{
  "num_hidden_layers": 14,
  "hidden_size": 192,
  "num_attention_heads": 2,
  "num_key_value_heads": 1,
  "head_dim": 64,
  "intermediate_size": 512,
  "vocab_size": 1424,
  "hidden_act": "swiglu",
  "norm": "rmsnorm",
  "norm_place": "pre",
  "norm_eps": 1e-05,
  "positions": "rope",
  "rope_theta": 10000.0,
  "rope_fraction": 1.0,
  "qk_norm": false,
  "attn_scale": 0.125,
  "bias": "none",
  "tie_word_embeddings": true,
  "parallel_block": false,
  "extras": ["capped logits"],
  "init": "uniform",
  "init_std_qkv": 0.0292,
  "init_std_o": 0.0,
  "init_std_up": 0.0292,
  "init_std_down": 0.0,
  "optimizer": "soap_variant",
  "learning_rate": 0.00631,
  "beta1": 0.95,
  "beta2": 0.99,
  "weight_decay": 0.12,
  "lr_head": 0.018,
  "warmup_steps": 200,
  "schedule": "wsd",
  "decay_fraction": 0.558,
  "decay_shape": "linear",
  "final_lr_fraction": 0.0,
  "batch_tokens": 65536,
  "max_seq_len": 512,
  "doc_mask": true,
  "train_tokens": 199300000,
  "max_steps": 3042,
  "dataset": "wikipedia_en"
}
Each number is 128 + 32 x the weight over its row's rms, rounded and kept within 0 to 255. Layers, rows and columns count from 0. Numbers have three digits each. The size before them is the row's rms in percent of the matrix's.

# layer 11 MLP down (transposed), 512x192, rms 0.132, rows 137-185, columns 96-191
102:119133147066168126135138185181087101155104147104072134109140163197138170136121168175147133165159196122138151112179175131122174125123121158145082145092152136155077137130093165122147119107138105126174052099141109071077064144086180075126128172142122134224092138082119129180129124156087109138
103:121068097120139134119128176126143091085128170099139150175131077093148132063181151157157122086152170176127152123125128112141130114113216126150132085139138177188151074144143166108134150119156085132150107089150161144145185143110143072119194172148142179130161093073159092104085158113052027098
112:090066165129099144159152126169052144112126064131093127118061115161091127171146192143099183135131092142139169147125084131181098083125110075075113137140142178131150093130137145125117161068112075159177138158165144120162161088145186177083099187105137129146128176119120143133110137106140152161
107:092132161159152136132126121140123184119074141146206127073149144083186144129099157143110158201153101162122112139127149162099127147146122056139087161126151116127158158128098153113184127132140118158152118104097185118203063117133129133140145136175094125170162141124125082132138108097160123142
092:080174106099141117139131131095129129130118125089119101135101118150106165136072126132133095152119161080065120153127069174107143184089116048139182131122103073071151117139110128121165138167109135130175110054149150108111120137106145098125067110199109145077095097066107127077106135053143069095
104:117171158083126196088087135110099121199142140092117119181109104156153041110130115085132116118068105073112124069143105118164117091093139088146161078069190082147149121137137094156065121126125098179108123075127164140138071130103118122159157096189111138079132123129169201114119126107100102104
099:074103155093141075153164153076131103088160128092148086147189080090184063132079136112130153137175134157145107134122161062098122127166123184096160148104098154084136119154116138163129130141152114158106143143063103183149045156098072141156061122137151134083142101119122108165105154145103151126
111:082106139153139120084109168084101133118213138065107149115091118108138119115133176120147070109118170187087073097144125090121094144082223179139179120121062155116119148081106177133099138120116075209102141112065171166123156133128096102143168117162088182155069149129162132103108091106134088162
100:153197113134199120115152136137107104164111131175134156107142084110066150109094152109209137102122104045163143100114165087147174119159125126156108159181102124092155182102148143102115134170131100093086169188099176097147121101117094187156129153131138100170119184076120040160131107051095154127
096:052085094146130085131178120081119127168164084061073189082116129125058153160105098152146096136154164103102136144094076137156139142120096106150077221118119126156114155090148108102103130172183102153110126122095156157181082102173056144135148152117129164116104152185131092148098145117108139157
094:112112144131102128087099113103157114113149159118147152000095077133100098132138153115139152158161135130192105112107138197136170079069158158133107113119131163115085138137145119096137130129087084215175159190107119126157162126152083083119135179129166134097138124144097145102160043102168139161
101:109082123063172153175098132098125084115153080136150178144110157133161127114163111081103197131107169102197082126119124129114171084110178122097125064140121122150217106090144179152150134116222081129117165110125164140181125105108088136165136058154132108076188111146139156095086108095149109219
094:148150097170140178178108135091123124211149137184051157082082101123154044098066130101174124094120118057131112146125132141165133114176132126138131136103151130144123112144156111081169095083105124120150109133095157119145119111130155062152095140141088154127125141120156168118127165136156120101
097:130138141109101145165070160111114119091134130056154130083129098107101110119133167112135097098117136194135076090165160110096127114198124101119112150107159191132176070134148140125080119120160158147137137180116097144108118137116107139069181111151122091124108113051126143146103124110163163100
099:090120114134101093069100092113110226173187157167110157175111181109140133138090163113105139108158097125162089118160140151044113184233154129141138133152140138100093128152091139115137223169122123117126142135123109172145127143138163084161162087139137039135160146133190101129141135139108127132
100:097128122173081179132107127152078179173166156150087149163073158108127138144097103075157107110153132094192134090131119134136119111168103060127125125091156136118095155034107202178134188165133118172199152150133104096146123131119097088104138171088099110095106122116086118119133104112100123146
092:172152126173120097159089154150137099102106161147143105136098054139108134178104195120140058139115110138176092132119190107133094141163162163137112109143144122130112070134194112121134139103119194155078139140151124125116143144136179101153128162159143146150126140179193145146124097141113101123
098:179089155181087145117149132105145150128145151084157089127096145131115128161108151155115120135080153138093143136149134173123114110166100149098153139157111119192150114036155132116093173070137130143129132112079142124112173100140127162117116092173198067098151110155078127112137170156164188127
101:105101092101097133103081139139082145121082192114079117183166110187167096101121119143124189121148168212101122096108139151163177136114150117131138112202132081114182143193140109107119102117137121135117082139082167126100129160087158101147180142173070218114131176129084098117156147171123082149
098:150161089102097136115160110101106147123140117176053101201111127092126113060159065131137149078116174137165151113129090142092116136106144145135209137089133177112074173094077138100098139125115113119080175124180108084092100112149165156157152101104121125155129067140105194119130137155151060173
101:111161122164106146151130165102138133162137060040133146124144129098191139119108110165098148141087154106146158070160122134131130157090094152152155134114134126116162092139165140115092118111155151164097144096141122121148060127120120073135122147154124102151179156106015145116117106089103134162
096:125151115057090120138085176090167145129110078069083153129155115140141130146164153139147129164096100106115186141144071125102067101068110043161160135084130114116119174206160165097141130092136080166145097103100074095120119142062170061121112152083164113093119162125090083139097103133121123138
099:131123126100152133143132128118145131118145104103152099114153132108169182145112072186084102153101158080117083120132134066101128147143111102178123143144133159134114149124145080143121146133101098073179034164086142166173147124113187146170197145133125118175093147120112106170118161123122116100
094:136164145168173184127152147134191137086092091165070164126132085150139189101141123119144134131152119184148118102108112145126140112105131111086104042142111088073170145161171162105070189191154039124107102090150084156133100086095138106121147135127152121157110072150163107096164130094116118161
103:121075162133149098046128119146148139117125164065094102165151082071085094164108120149179161130124139149143122096087070111179100197130123121111119110086149136111075166137142096099125135148138124110165104108127130095141100168131090196112141125081151158152126052093118122110103090135185137133
098:073107126189144110126141101132056152130169154141096115139073122159147145087109107150104122203114111162099117135122068145074122128161088145058111085097141108161188129122158114102140159158154126172179065143148126093144056179181101128157099123136137152132109184191104124130113117184153143073
095:139139143149142124091090168155162139098104115116117123096180181102077187104126083082108136068135168092092104094099169116124162141126094102107164174129158155109139106155116148122132128154158150077095131132115154153084108160143133140128157128159093102220171155155132144134135159128129102139
105:182115141129141109112116126146123173078139108087079137109080070114151183127125144142123196111164142077176130140120115132113082108154110045180161126109139125097113144127144148138117140113127071100105152140116095160155209076147147085192109150155134107069143112189138133104117117155165116093
105:125122124116191095113088118091137103118185128107152190159139155136176157131154093191129133142170165053144105155121136178104151172148133140190174110165085167090135137196192144185112141092129167165133135056176074063136125191115104161098147097122068185122076086105147125135117133125143076072
090:127079121145109084073131103173194120133131100119108158109080123104176132125174151156139109191138182128141086098140098094134117182103068180114105143127177149131101166147131071148080122120068131112089133088112130137148136192201161161121153122130159080082100140135093120099118121150128161113
097:078123165079152088111135108138081129149150133139089172165135123150133130123144105118091099101137166097082163143147098123156104108129096143160164099117141143147166114097173107095155066060130124209141134056066050092190137135097143154168097134118147083133118120129155158135119108085126134074
091:156117105128151139107124156139174142092110066154146098205120131166112135137115081162062175146176102117151119180101147166125118101085110069144199157097172126142128179120198105155101170132091076117167112120107097176138121096167155216136149092132143116165107123103148112166178132109076116148
104:151178109134112127125120159135157115072122099145114078113168123143147104132092153103072205149098157111132154128133117150101128125139131159128080143086123052170171085156139152109116170108153129108082155171105173128122153117165104174101085122101128120122154133123135079130141117127130150109
103:161121148136170120159147174161147136119156120093123138138148141104172143138098149099172092144090133136101102137112097080167135163080127115157116144136104115144065161144084182171158101148135099147154171104119154176120126129125182084071083157106117111099103116135140119109152107133131099123
091:129164151161166158120155129135160161135114162106127119141117146180163113130181107124149117113141093070160140159172137111130099181102132170105135127190122185128104077097128130144122172163176143102078084165081148112139116178094106126218107057095152136110124131153110145179117163126138125137
096:134126097183115140071138108090154101120101093127109090170060162157118100094115165156112133127141124131106130089071144115072155120101156141134136188089069153114092094141132133099152145141105084124162181170139138112102159058174125138155122171114084090042133163096078092129136133162080085134
107:129154139123182127116153142170128148122072121112103080160089131091167095126176190193136104158109094074090144128172081146130161191159086114149141133072123152150140171190162116143144096084116150134087079105092155194150113073123130146127130137215123163100095156139118103102092132139142128103
099:109130096164118129122153102112094153132107136064158141138117088108106057121155130118076099192091145149117060159120116079111176133173167141111138105095116112148139124124105065126138151125179115156143085170097156169162093114090119123112118100039108174086142117115149109155084071129199134160
098:140134160135141174119027086082171174175125180149136137152159069140136103167104152096117150062125139119180127141116154107136137124155091104119123170123162150091070150138109134133147136153090072165127125157101090085118109126108129089178082105132091169122143195141152157226164150118149073121
108:127078107124168099163157142182093141138158108153166182117154086098134162178132073129123150134124096141073134150076118123198142084149105194173189160175023106105138144113104079160154153112139156148177125148057148112132083117148190081120090085139116136187133140048167128174166061143137151092
096:097101147111136123130105161097124143095137133105142121163133137135165170052148115105194075125093148127154146132115170079124109170129108123126152091096084129077128117172139096106147144137099119196174129072070154099128162118131146136119117177129076135145161083137096121156128107089148116094
093:118045081145098105148059130134164137135160070114119119071156097093122079140156126111102165169133104156115110134081142058136116140150139155090139130127124082143167127126085125130142115129127173114058108134105117183076116130120148124189127151115132123096146148120156120128150155197051100180
103:132124132131112158167098116111112064130099153122119120104153143127152169116096164121098140065151125116178141109122134138095107167205111140153120153111140109085133195141127115156124115151124145156136206170141074157099106107107113119168071127093087056200103142111161190147088152161157129079
096:143141181166122111142184095147139151108121150134154089112178112153138105088189146136116131171126108137084103220091121193163185138103093149137115117147045161137157125188117145117140136142135126096121148159138132112132110114203137142105134122118092120138156159139123155108110117078130147200
098:104173106137197147145162123161134123134143082150073087119145148174179072113155130103127106103106144145094146116147138122188138138138155070086134150139164179136141132140145155111168131079092164144113116121100086132102113109142160147109143196118139126103112091181124167111129125137096065194
097:073167093206127137109043152164112135165139126083198110104088105121109113128151139114128093118147156153144147145164117170139129134167137137114050086128131134101160105157106152137169178156121143107133150143113109156142146136164168172125159099113138087094138165137116175156149109122081134128
104:142099092141112096130137155119148195105106134111112133127196193169138099095095117088163155128098156137070144207134106105130094120148120126140145105127092135112160137152111050104106157090123161107143059084129123167164109212095091110159146132095160113085109121183173169063133144106109163120
099:158076145182128123168131093114113056152140090030133102143079090171142116126070107072119113082065136111196146132114166094128167125131149130172097145149115129147077176163207131162163176076144137079106168152156144102134110147159102147145116141078123106168128169099087125127157172076118080163
101:098152144135147133128130128150108160178184167174105158107158119140133131113081132137135122039125094100113133160106155096155130114154119102124162106145194091100102117140070096108133119103104163126089126100145227188125213145166142154069155130157099168102144132078127124118150105107090126169
# layer 11 MLP gate, 512x192, rms 0.133, rows 138-185, columns 96-191
101:126139174144104165161135129135124081063177167122128087100142160137122079133113105083149184113181193148083048076221158165165138085101105139114140143174187099103151158134156159168140188131149099181152129117124147123110102171079157094169109128137111171122068133184103122132119133142090074145
106:138133121146075130170157137144079073119121149106142163108161118187161065157125178138101143152157208166122168151129145090149065119122115141133105145136103118139088169107138059182194132216134077167073111083118154176134135173121130100097104080144079160131114137166210075151090148107150156149
112:093116126139111118112151155173147096098134137185128111026147109121142100157127114096166126084109129118095087106102104141087205145126086131150097119093192138159107080115179134106155099103102124158095119107093116165098096143147103169136120162095136117125114177082098142112113152132154068108
089:092133110161137103085209124148161152067143122133117104105061067115140188138157164157157126135182162110093129111174111086111170144123156127120153120153114098154134131100131053165117132190071078125108169115147087089117133078069128138098142055125074136126108071142120138130176160124138149167
103:133097135108115145153145147126088151149093153197166148140111082125110103145107068097130117110194132120077116127133082085131144091161132137083107148207075204111136135118139129165135155091127112122128133133125136130067188138163183033192136123105147130181116170181146142095135150156107122092
107:157131079045094147106100110114082134112195091096111154117158138055123102177167091162121138115117191030165135091121091105154101148095189091187148164112103143120149092131127107108142087084100085089075119146130148133166094105136118084208152128091148154070166138096133141089144128107124118075
099:136131113151113122119136097147099149133144112121142131118134139146096190131106201121096140103069121163145173097122149156181135114125174104172109136186144157101126124144101105216106156195161173088157103148161102120093118136147074104167148165113192116183101149153172054145099141105100138088
097:137141108173189138147147140162106121132102114153082107107168096130100134108091168111119108116065109126134159140112092161146062114147157098130115127036111124209139171152175098121185138149149105129112154140165123086142151091133086072110143159128112121199088108095102157183104127113176147121
098:073189158116144152155144168139138090140137157151158100099122158113142160120163121054148116155075079136174177071185144146121050106151116107154175122124078122142110106135157133083228150112122106164166114157103122124162117153118129108134132141124153137139120097130113143093132135133114115110
096:171136146171115254175135118140148112176138108095147117070171183146075141139077149086105129135134047127143162121121128112119080125107116135146134150122147158120100168145179080131100124128168138115153187103153077099211077118141145157137121116111070089192103124163126067088124152160116096114
098:117071138153136112159110146058142157099082084108136131145086160151168106176128177105091149119062150122118121114167161147134106198133060139154077161106126147110143163084157157097182103198167114135094169074159107139154078137165121087152121149131163128055099157181144167133158138153125185108
092:067126134141118118163126098152154143122124150149099076114109135195163120203149131155123113112087173044116116093100119076158130063094154117151108061111145079119138112162128120127161122120122135142081145135139141108112075137122096168097158187160140084135132118165131176179169130126100120133
094:136120161200165138137147172175089134125116095098173120092133123074133072193074073152101137163143179103124171148095101162122101107144098148091097178206117171136111207126101105133121101106096128122106070088125180144129107149143127101112125138119159104187121178149124142094148091070164081158
096:072161038149032180173136154094088137103154187123106121127134142105159126125097091087108090130099097154091153159087087115195130114135101149109130120168140114101172166192088158136134122138071165157126179098129112150148152201144115126088165135113136097085163129182133107155136180120170126167
105:146130152128148146102127109089132077126155170132094118141091087137106114124118144144203123091138156121134129114117151130115089149185154143114141144077102203097092082104167059116151114152173110134128161142151182180122138129150131116130149191147135130175125153160119130138153133134120110194
105:181166075149125109128090132118140108069173141089138098127087126080120171198093132142117073154142163146147104112087111146154113081123106144154143116098137113146075088153145135179087088170147199183102179106136126138148132142098133112142121176098106132167168108146092130163102129084156145145
097:194082125120108163132105099102133108130088093089138092141054084126167146137160083145187073114106092127089114058127124108089097122152147114124187120138098075107147158099144144090138173115148105068118141138114151120132141134128142115101125158091153091113123128111144099104152082064088136125
104:146108139190121111131130090074141155142128100118157166150101116151079174126158150081119059142151175087132094093097161143097185132090107124088121135125159068146098102166169171167149185175134085074121112150128144114161107130101112149075102096167130115142115082137183140144130146089143062133
102:163163165112111090150148073146076115187165162074153068089132134094113110098098149130173092155162107150113067124122154139139171082123121147132126130099109101110146115116100150149057126128124093151162159095101170163134140164143146122138102087063117126126116124175101117151096093141119110114
091:129155137123083109130139141129085148138109139148079116121136146122102113117152114166132109155178075067134163102169101145096123159175170178129112120168113168151127125144073108111157082119146099169155105076087149150160136086151091126197096052125094082118159142112185157122152118150176119150
095:149156186108105157142177164116134124146169082125174081199111084135131093124177132055124118144149119141140130158062139153122129146101128109102096126126065137147089185135072129121103136144143117106144199162150107071116101152196095087113155161141147153137121138131135131124221137102076090130
100:141121125094204150125131127099155082129103088097133112140143210096084162050144063136126084117106174169151160145078139169118157117122091167126094105108078181119171106187121110153160092142110147082125149076113082173175138160135141079101118199164094165122152074116104116160183138121140116122
095:083119173219147175115172108139126084125151135106145088092160123134118172136099172123158138102074086210134147169118172156057071116100121074138116165142143112111113114137135189096071184133092098135182091179149174070083102130152084155176181133193172140171106125122118151183151149067103113110
102:114094178174133094145134104088168098106182101141151135156069162154093118120149155117183086105094116046167079081140184208190168162084091147130150128079114161103086098183120114133103138139124101129132130158162145134095084181124137118135101125177091111098108111149136077130108119113185172104
095:118192139095099163148148133142133139135129131140079121164101131143111186097118120102148101137118093203087096098163060141139150074163107120139087098171168161123172130162117133130128183088116099127082080138103078105131105135151165155176109174104093088121148118150110106109119118135135205202
098:106120120197100117124100079083166119116142095168118117067080113133128112146163114171165105085131159138176161102091132090112164129138173109153169070148082113132092079144123107143144139118104167073129099118174086133096130084132158169131138113074189101101126139114149116085134152080140095058
100:105111152116086154182089113106126139152227155143077096066130179175141196148105174134135160130164090103133132143083082141120121121113126160155118092080144075169120107122116113122047136146152138111181146091162125068077122099144099133111064152150085153108150050055168178140117163149172099122
104:093161107117086153125077114153155081131148183080086138161104078131152093136127122122159141132098126165107110149122181136088149074154166119124135093120093123089051140116184126181162080169127103116082135069093149158094137121167132041119115099182092122141137152159112146167112111187149069171
089:108163153118132178074152153118036108115145145122110149189106101153156173125101147151105127160147114110182144116137033116143198128175087091076153150110099162108176116169121115114151183123182134122091080146085114044125175127115131110116124122087130158154145169154153097154116146100090146132
099:118171107119150121080130175086120158094083033142132070129113155139085105151141153125191123189176113141161109122173181134052102171103149146143082113125106150128088167131094083141080119117113125155168150173105141136118133111089059061126113187139095095111069116067154133143131132134136113094
097:182083087096150084118149142134160161152080153153154082116085109086143077095150084200071102119118128077134104119136140132072130100102130115132132118112092126129073145086125111080089110193094108152151122154082032120102116087110128118117135106140109107144088078096128167177157205134109106071
102:077103159149135131123075174153146128122068154162151148146135190142122184101120078109023178094171133145101100119091107158077128122177121095094130130138093207154101142135159131138161126144147141087130087133132123183141128141189178110112139132114135114135185175132094164143183196142178114094
101:154134145110175106169110127159175142085131110148094088115145056140105127104108152092138090100135125173105123197127091118103084123130131134163147151171113161209065089136126120103047116161104149143143130107155130033087144093173142079128082158100089102082120167083106155092157147124130143150
098:130151145111137083066178171083111153162095132100131120140166157173175138149087079079111154103168145105110072088119168115114107105089136110134101182106153134144160133123123142140142160136118130183113114169055129107100056169057156137130088097158156095116113096098114144129126110102119093194
098:173109110170127093099155104125100079146151122206081138134098090142176123116083123128091120087114154082113107113077156166131125126121162083096123117143188172167171129061146140108135066147101099133129086149112136107183113148120104110138170099132145120116145196108103179167156114113095152235
102:106158138186163176165146168137091097120121132093063141092184110164144172177125154152186128120142160079111112180077109078103145099113099173130107148047088075146103113083102109084132103196125102101098084163124134167110158114106141118142148135103124156146133140119097121145119141147135142117
096:096056118122091175122154136098121153172122107160090074116092143126136170132104107120105142110137139072152181089110140114136135142141137115108148158131113156082058112109122177135173172154136120107150133069176126114071120093139105174138133133179174110155161154124114182157193200107084188114
103:142104156083121153158133077084077099171151156142131103085122157175133152085177181136162103164142145182173123127150077118223159113156105131105127137172126103127133129070113107070152125148137104092148130146087130156072110052108107116101172131134122156090155124180110108116142146102152134124
110:124124149074164139205104101106120149138082094154086110089157158128079165173147171125145081125125133164177138070179132100207137139097100121100112157128038054115139129092087111156119162128089114144167093150114142112125141122123132154118146126147093177091096066093069082133184131135177105167
096:113127165128144132173168098147103085157125133083165171107112143147106097057154124140158135136153167097079113174124062094084132157123156136150138094107120109118135111109079108106134122152097093188177157086098113153142131080173097171073104182073114142129106109177094207121069160118164135087
109:059103149132084103133199159146159079118121156192162075119163106152130115136114112104122140095092100163122170111072112139107114153117179090127154070105118118100170172103110114147112111126178165115103159099138142072146157138176102113120122119120182123182064139136116122150141128089149158086
097:138185104179128119176143161167112132147121144166134130068127106119123186148174136208165105127116146094109135147099115118097146133100155161124158154103092116136139155092171075136097132129132119166142120189117119164104113160145122169114156155117061150112123201133162178078098153128123128072
090:131139130155171149107150103140155152042132123153061094068152163124127137091142112105191071164083133118074140137144095136108151076096132133112138124114155135094119114128126127131137117085171154170109142089135135084097162097148157112193135138147072164124106168123055157160160141116197151147
095:083090121108091160133088149071165140148143178106140105063136149147159123122189111114113157134122132149127130115138142179173123157124159120089134057116127088137082153092122146191128145106155117108096110074087109101177170120133122083186142170170171077156086132151124128139108138108202124101
099:134168113114152141106106144128087192129063141170118148111145125142087183136158094097114115104121089190115144092136115189128157125145186102151094114149172107122114118147103141147088128178122124156122116135099156105106119222139099084079112157128093145092147128178035141135136109104082161142
102:197166146176111165106049133094096171128135145150168126116174137144135184096099153089112077148141123108104110122101137109169166157081148099193114174150135123081152151145195184156148149136108116138073101149175159069115126135108171111164073112111177127115148168128130131151134157106144095103
099:098161185154179141160063063115067143143151086045118153141126096081079068137087103108127140120092133108182088115110154155149161108162121085147129145121135097117066127112129163149159142107148081103091135176175145097112142133155137124100086156095148178184148120099170138130119100135093104107
094:059137137180090038142178091124137173107113129094140161104115088146122133087095123103083174107151098164094137152196141155089154160143102132109136133085143153119113147121150185114098120134133081145082188137171163134144159097096121100056136091186145094140171093169135116147164192064045137124
# layer 11 MLP up, 512x192, rms 0.139, rows 138-185, columns 96-191
101:106091199196110108152141138044115189123135119186114148105104070139122144103156082175077153126085155098140194166114152130109129122134095156097110148086077134109106118164146118181115159136114146119142169151083113108102152162075104184111091188098132184172118102145184155133139114075181108122
103:094090154142100123096172188113145134090151116146103099123123163067118068128127165173176126065152121151205177147159100126140124157118081168082104114182155132176184139085147107094080158106141120112157131151120119136168093102140137136151127134117158101105105143158114105077142154116126115144
111:086160093095113153122152130084148157200153100181139137115137132162139085174109084102127145163126129201122126157109145218145142146096151148111089125155094152109099146073157170145053151121175140108162241081110118137055087075177144138155097152132077109142111195105113118151155151053110082130
089:131117140176151089137136116135188058094097154153177132100067142122132141086140127130076134114141113141147100115136164089123134130132128175079069180124080088161123189115094097169112154135113157141135156164128127085143141117186076177104132138092114145163180141109136193126137170106128101142
100:078084118058187106142123135149126118154103109157109167183142132100104119126102059160145154161190138142176136116081051151174161111137123170149171136157164120165122182110100098055171060108121116103138144138139161081118142086088128077136131138134189146165158137073124121125140114084179162085
102:082139198165139125156122191114143102148114130102136108157060088149150111010157195140163101144104090109130138104176137154109111059132100159114140100175117133175098159091139122157178138223115090211135121093117112098143108117108164176151167139144123088136120098128150104138192139125075100129
102:160116192115094170129117082098075117084097108144105122149082122110163175130158152171184148135133129100155148127139176158115101123102125148094117150107131166130156085110117098113070084128129149138110087134151132130183111074138107137145085059166167078130096185092133136120195103180113073145
094:046110120118158129100128107106077153154093129138119102157114126114112147154141109071116116063104124092083151133203092131124063172095122125115155067144146172147128156147180124082146121066165070108081065025138155160063071120119116127087163132166106124132094186151083082082110080150091161113
101:102158064128142098119104097140109070158119112140168089149173057101089114131131095123129087106140108110120086126129162047176149090092140156082141122098104156122126153133098174187136154107167074071124107086161138087135163126101135170147123125121098125082084138092163137135189069113105154146
104:118096139104156063087137139114174190163170128144104066166127122136026143150151139051105161113114139145099154124168160127137100111205092147122116120111181079086120172144138123135141136105127179071130187132098099149160155120109136161191057127159161145128086094192133133075154123160170115159
106:078120127110105140156104149071055114206134088144106112203114131162205079107116108101178081099149128106159144119137091122096137099052169122066146183172167131103155106120052146097170140120128131123131155079110180105143166118051108164123144148118135073136105112169107126150090132150131128144
094:115117125123153162092092119112159139069142070137128123158081130173133125102219123086176120157176165175146079111148112147145147090158114117081156161091157163151131152111115199159109092144111084096130135105148150137177178111132157113131147144177156082146167156170119109172095090071076098136
099:190090163122200131106129133197080147125187151131145112113099144105148162155144159122141162163110169161136161139060189170090114083146083107115073149182100152091108170151108096097108173102119146109157104147073111109153104069139112152147103147103195126166119152110128088072185075111127068151
099:186162131162121164129087134126103063172098125108146092130092091125143114109188173115145104153109140147057175115159157127142148121135096136092117154150073122103153031132105163140151097175119119111163099120105168124047120052118150106128105137098136147139108113148130131110137178133124159136
095:098111106150154192071117154113127144120177177190153130099077068188122130117121144146135103120111178079151127112090120176085154138127204116120108138060110156114145047123090133156126152073098165089141136143151134132122105097137083051125128158161150114139187127142132097111133102126127102136
097:089118090166166139101136088189103098119146101133167101128073117097120140113178140162115158124121094133116143137119132066105127111118070118066099079121160124121135178132084133156134122187148089140129139156163156095101136186098117165149074136141119127118126114109071123169093101130170125098
095:105100124135181084120122160126056163137129113139122186157125184120129075111143083146064141148156136161140116213098158173142095103131112142114076075078112143153126185151141127085140166089151064149077148102060138077134135142150138162136120134139128160072137166118131136113117101126102144172
106:142101103130175110125135147115092127105017157107063088136122075082121200191136159130122136139118103129123177138162149145141110137132092093109102119168158102045139139143185127135116208101133181137152078166122136143066113126138066076143180151112118087120101104090138114155142091119187131095
103:109148102116097156102105124141148109146179091119144070122109074187160105086172195088104152155117108145133195082151142113114118118087130076128162176036187110120139076128113093097125088138134182120098110158135168126141082162149137143183160121152114108146138127164110141063074120141138115118
096:125126159085126136096133067102149130093107123143122136151108165128182163133149095073157162149135109178127185137117155138149224080188124153122179157129147113115142136152102145133206140158128102104120112136144118124146122129147128165150195128127159188138126065090126161173144173121115131132
104:120103139117111118136183148152120149151118161111111134122087146051157191086109104132112135128140118109151130166063171135129136105114112089117095181126077139145096135112148099174134130171087122078158123146115120147126157162153133152220123104092107136094105117191155150156139147154170180107
097:142149152077082105095160106146138145150128174166113103162089092139046129135162094175122093142112105180130092197105153128176112181101113071150174123169115140082111133116155122148130142128167170099105188110091136056151081111157142082137055055118166133089109146141139112186176097115085135148
096:097125124141111145105097113104102092123155188066146123159042109143114092167114161127163149121131116163161128159138139188142147148128149052134178107148137131201106096150118145147144139077155106144105176102132224109123120199139034155112111137133146070149102150119165082170150128065102051119
101:119144107118149128188132091142074140125057142118150138136096154201167178116144160152155164127073141145080159100148106077091124095145142102164170133129172118151121078063129110075117132088049112140130139203116148113136177140175102114136086098146157122095166090155148121124144108142069146140
098:107143144111090101118089158067142125146165180122110107104126094116159161128099170104103095113124171134105154145131137156149157119151078126087152100103122129117130074157107073087142156094143177104129118136151176147126108107118090116126129185113109217146142105172129176196138125133175105103
100:149164118082157121146138183131189117126125141076098102127215146111147202121133128121160097169090117092093089169101117101100129161171107104111126187133102151093149149098147174121169157165146118115096101126087111154120124212105134068085092155121135101154141167123101116150121129135135121190
104:142149136150165132160136119110112172140180148107079115069206164115208110145152129101146152101169110149150162125122089129171160100109155145117156072139161050112149151099213154094105125146150141170118120096111131083140151124130149152126081157197142154142167081087114186205125127113125060091
102:060082143075131183054135117134141128138148114061080165154133108146126113174173102100103160104082124141134154166099095128119189139185093134092116111089139117200121104143130158152116169163142141140155095052117109151130155100116130162151115142153147130071135097157189125066106119062140098096
089:182112152112143103121162130100115121146088156115105176160168134182096101144125092097123095224182148074168155140153133170127103093121137092090196104104129112123159059118110148097166090164092169071168114177158109105073129105166115126147135147118132141179101099097121104128138157086093127153
100:177137141130128146135116097141123118108066122162140153090133145130146072155153164134156130191149142114115126111156211142160130128160154140098137057121097123135143080114072136197096187138144180148180131114109140088092100096152117128071089128121080087129175190123078160194171151120075116157
098:142120133148057117098093159122077114178110117135115123177166104113130114145113150136163115097158100118107163066171118140077135186118171111134083149134120170161193119102096176125139088192079139153142214069177189150150142084141177123116105118162136122115114109158140147106119182174147153119
104:141117123183101087106107154079097121161128058139154129142195051153111156109149154159124088130084124167114086083136141111160168136072151054165096102059176092135163107156140107101143179127126096144100163115095059105178108200119141178153079122113183093124115089140142082108159060136094148109
109:189179130109089150134127100066117090081132120117064127167081133138101114152119129107073111155139163178136097100124119105188085150123151126151153161124095061182077126094121116162092176093124099169101086147121126124114124161173171067112095093152132155173128092084086129131136102144152158113
100:122119089118050095110142148085121097130177117121118087096128059155172167077132152081098140134106133162104165156092173158161163102082173152132129099088117143101082092145140067146116086100129114160097102200144076073186121164164153146121080119099066125051115123159141086093147152139152116146
102:160100080156199125186136134099150139142105103177151149137121077164126116097174198127172172118080078129135130161099131174145168134138134119148180076117120107138137065098155135094182122087080105164137189145111125195114071122121167102122114079168146147149118143130139076149093164091113158103
108:145038140135100133140162069133190105124178116120147139180086098117153151116133136095154100129167099141117071090138176208154133179122073118149139163139141106186213088174148107108114124166129170161170126087190103138134102108102141137106105131131127075084105117119066181114108109137154138128
102:162101125143179137147103155162132091124156148105117117096087141155164100163086082133111067189180159098117132160100167150081157165127123118153125091111124103141133102137173057126116072084188155116110128090095127115121146144088098048085121187107111134163108119153129128094167113166207104132
102:139127148129072144071169125116065167156048115163117109096139117175113150155151196132174110124144117166114198070122185067162100124117119119126194148120136086154172144102115112149139147157090092199104157152078181135124084142090147161115141129116121176135123133144187095116096130177160139122
106:107157146113195140135076081182105177143099134175085164073147139133161165100126112126123162115154101175129077086120116152112127109152163148122146153139104094174149147112144175073143097135124126108116147155143079153061146112106133095107102045119108106152060114061109162117167127138135163146
101:211180147123106094103123089099114080165083128090136127095113160051133149174134087066142110076169130175154126079126069153126132081163067106163145159186122191170144121130110084149133129106148143156140142155144153122163129177133163145110125148144166212115125156125080129166107148141097079126
097:128091115116142109099087123195142149196121144149132100113102165116075127115112119102161124096196122107071137141176109094093158138121155120127129115097170150175166139184170166098131130105088078128147118137146148178133139089170148080106084131150116137143092135163166152077132126169161192175
103:089146165109189145167021193065072125145137163107118136091129107136106153133129127134108165213119159103057086129082131158094118141110126194094128167139105146095117137143112156097115067126162115091121089112110161093116148136144091092107067118132085062101106190080160099085104151113092126110
096:131122060139147166090124078130178082162139157176145133143096180139153112128160120111125170157127120167117098130140163130110143119178066102118102172054093074085121217131150093140141127145084170103158133157083130150141117170101154100164199114121186185112130098121078142154188154102166114084
094:152098162115153185160106180072095174066148128170107109157175154114123142164121146112143104106120124116073101139158119142161078125089128118103094169165145147145132119122130122087095120119108113029133169117132065142110122104147064157145113084106138088107159120154122104133140103152138154129
092:053076086143190161168089076151145148100120080134125146147101116127130161126134142135166084189122123127089156087169112089094147099122085137151132062152118112150154114142221146155131213154102153168130108113183127071155184106151117143069141160162138106159111149126127135097206076138133189115
100:075106155112188120179169092098106100137114162114106128109123105109131102179134102173168185162149127139133132163139101165155152096101141121134168109072102143147038130134121115144156128102149128108158154131043182090156102175122096082125187124159130081064117128134196150097105095190105107170
093:070087087124145147157118135188135100160131116093111141108102137134187117109077132120106152139155149176121102148093112179124126168118208134158134141146126156091113095165128101084097183153145157144148153107112181125149141134149193132129063144140146106124061141099146060148159127161116129151
100:145124105138171132081068146102174132127129153148213133148107071124107205158160165193136155102147125081211140123095170129166154148043117126135103107130126160123080191081086144188179118131116099119156109127065133128170107093122103151131089171161146157140151099107148135094054092148112098086